config.yaml
n_kv_head: 1
vocab_size: 512
decay_fraction: 0.573
Each number is 500 + 25 x the weight over the matrix's rms, rounded and kept within 0 to 999. Layers, rows and columns count from 0. Numbers have three digits each.

# layer 3 MLP down (transposed), 384x128, rms 0.133, rows 373-383, columns 0-127
562428512540505482490516505479508507514489531480507495450595544440489496516539446498539491495541478497461438487486485496553527511499475496446519497477443506464515521467510479543491445503458458500496555476557454513522523489472507481503492545479529536505515515492473489542508517547494476456497496498492527504478484536488481534483489506513474491520468530522545506540502456541512523508522
525456465559492544510601473486505532485490457515450470513437563500517513530471477474447470473524499465505508497491509556445488506481497546491468482467510505502523499486507465550509530492522480461504526513526500479486495526472534508502520515491529517481524487467494502525494435546482467520464485532494509479453516498511488493486474507516503507483496447526540510514533512494503510541522
505504495482457452525507448530507492492509496517521524510437492458502537517512536501494452524498509515486519504517472479547511505494508505499500520499444489514497522525498442465495488491509474497469498513506485479512527486493526521502495494498516507503490485524493514486648490515486516470505552493497520502506515505473539453502454481513497471515512482489529514486466513518482506526507
511497500501540513498528453493480559478503486505522526456477479481470498475505468481490471489501499510497492492494510529471473534483516523474543528487509530485458510447496521494527483505523505488456460458469504477448474507479516512515543511501520510499466499487486532475477493505468512508529535509513497477510527490522525414521461477531505505491505483517520489477502483481475511505522
486564462520487487469501497522506550480502524546482498480489461497417499498522503484491492532480485501534467463535485518561527485492517542480521534551507513526504486484505472536548510465490483552478492524484481500538512522498490526541494526490471501502502490524504459479479483500524467497483485525481560508476471511491515451541548550535474484519528522515504529480509460516510493493505
503497477471494480479505508524481457504516532470510492533497495437525514516514496507513541513505508498463507531501507550495498455513507535505535502464521483474498534506493523485493524495467530506510518516482517539505513466472495516536501479486483522504532509516521508519457512541532526515521506492500481479516497501469503493505437530498485517518491544461481491504502507521498532542506
507480474500480520451499523463455492492514535485501487521507481495519495475493534485495480507498495511498531535497491479490443501499500510511525492474524499524532610496477473507456453518528506502492466513490539529469476473497528477528504523529485501506505476507486507524533487497528531518502526494497500514461482464452503519509473505511488539544519532501468534476490513562442558489540
517528506533495522486487474515491470487486500502507509497466499483510528481526476475529486468495517477477529529492553515532488473502498483510535502528484470492514501551506480506513472534460523551471484471487511499495504517507505516489501492496508474517490485488487470479487487498533524474513500490517503497494505511490471516497470469499513525462476489523511484479513480508501487481510
496481532540506501472543470475508482515497487522485516521469493484482477504472478506503500506491496515508493490500485499513465501524514428494519489479540507485508514413465487524490482499533518518496473488514515505493526477503522506505455481481479482505505512557506506517494522509479487516543495533488507524484501504487538492500490506491512479479525486506538502470460501462514516483522
496489561532507489506504473460503485475466463517499439517491474508490498506491471444516499511460525478489519489463471515539501467481497495502496436465520481476521512512551505539508531519514487486537453479529484502499507514505495502517483495544498497489454539452499460489480535554485521543448506532478522483516445530507508518492522553536462539505493517539497515492505471510506468490542
490482507482496478500489526481460504540530528500548507470521465471536450509523513474496501499528480481464527478476515511479487494485477555522513489549513484465476574507497453544478503517466526505514512522516535550478513479504507448504491508510512506517496511499500562491520461497525503516559526492484521500514493488439526504475492514504516566498523508511490521482508499508496509518547
# layer 3 MLP up, 384x128, rms 0.14, rows 374-383, columns 0-127
527466487521474537515496475521521509505470477483455507514496519513502474455498485470463465476503471519523488494461541494465537512517507524482453533485499501533466440531515482583504534499517429473520492563504471478461546526485528513467490480541536514524507514428505511496487486512518445503485464541471530455493512555504509544444545472530541465479470497514529505487496511477515519540497
543533503495477481551448494515561469509472482497491515537490531501515459503503528521441507456502484492479482543537446478522527494509503484479478514506521458485483490561480491500494486481524495484488529514495474483496524492513500505505482513496478530478488538495486511505544486510491515543506507499505543485496492531478530493496507525536517461496481453508509480504481509492476520553483
507500523501522502484494485476491570507506475444501517519503502517479458499520485514493527482532495528479448552503511523467469539463508494462535481519479527492487514505498509503510510488526494460527487452494531456493486542508510485493522492518513469537475489457510477453485486448492492533502491481489555528486500484509493501480481480518525515463519495495514481477513519506506511501458
467477510459475498430501479510533563496538497490544499491506486526504478531502481465530529458464547513496436469508499452512473525551511526473486526499540488511519532496495553491512489483439492499525537519479466479510478537497532529503526498499486519519503531488509490451501518502477472500527496482478512528498508518478546507487476481472489476450499524520515493512555458538507438464526
519493489484529482517472526508524542492507521499515500509503491525493485526502461506515452487511497491473505487498507510479522466500515485447515522508533495478502484505483488506438519487493501464478499520538514507486507490527483496491494516505517525522480536498478496523461522496503528539504496493522506463540480498516539516510495484467525486510504512518442504520488509505507477545513
491482453488520502485494488476488522498510494509492498538533518485510460491498503515483451478497535494471491493492496524469442490510516520481521504520527497477517528513550550517490502515518453506486525507504538511511520469444471489463495490512480542534442526519505515511487485505542511538477487530536547482446497480522493532514470540440510486499478486492435524518464506503516523496514
461488495467510485510495506532498514513531524493498495509488496494476504481490510543511493480494501510497474502523456511493485508516526486473512482498505484514480499530561533493485515506521487489511486526542520457495514527502514501502497522476463493510491507494531489500497540494497514515513500472529507534479496481495506502498511548488497471519495530482516537517501485502469535532520
509482501531490544480469489442534472520481490523497508565517481526478465532463445496462479499507507467478512518504505441499472541553504487506473523501528489455502497520488498491481482519490509510505491481547485485493524501492521517502480468504451473472474496518499496501513512470487476525513466498476498503486481510488528496511501483508514478523507512491495492485533521494490504475496
523507510525525488516491498513548512514510490511522495469499520508493546475477509468473467486486525483476472474509497502469453502533518440458525471500519487517513461528486499528518534468497496489517487464525503516469472501537544518534462492517543515476493507492515465490489549508508464547461491484524535485474471514499485536471544497486473494513474521511527501486521510456526505516520
471491471471524548474396493460513504497510496450470520530521524520478519501464468510509498490489535494472522545446492511507466475514534513505511530536529521480515487519474508515455519508490456513529533528489526515513512530491504514437477470479520548530495539490508486474473515476507512510454488490496552467487507499546502502487475516502491502520519495488477488521514488529519454500553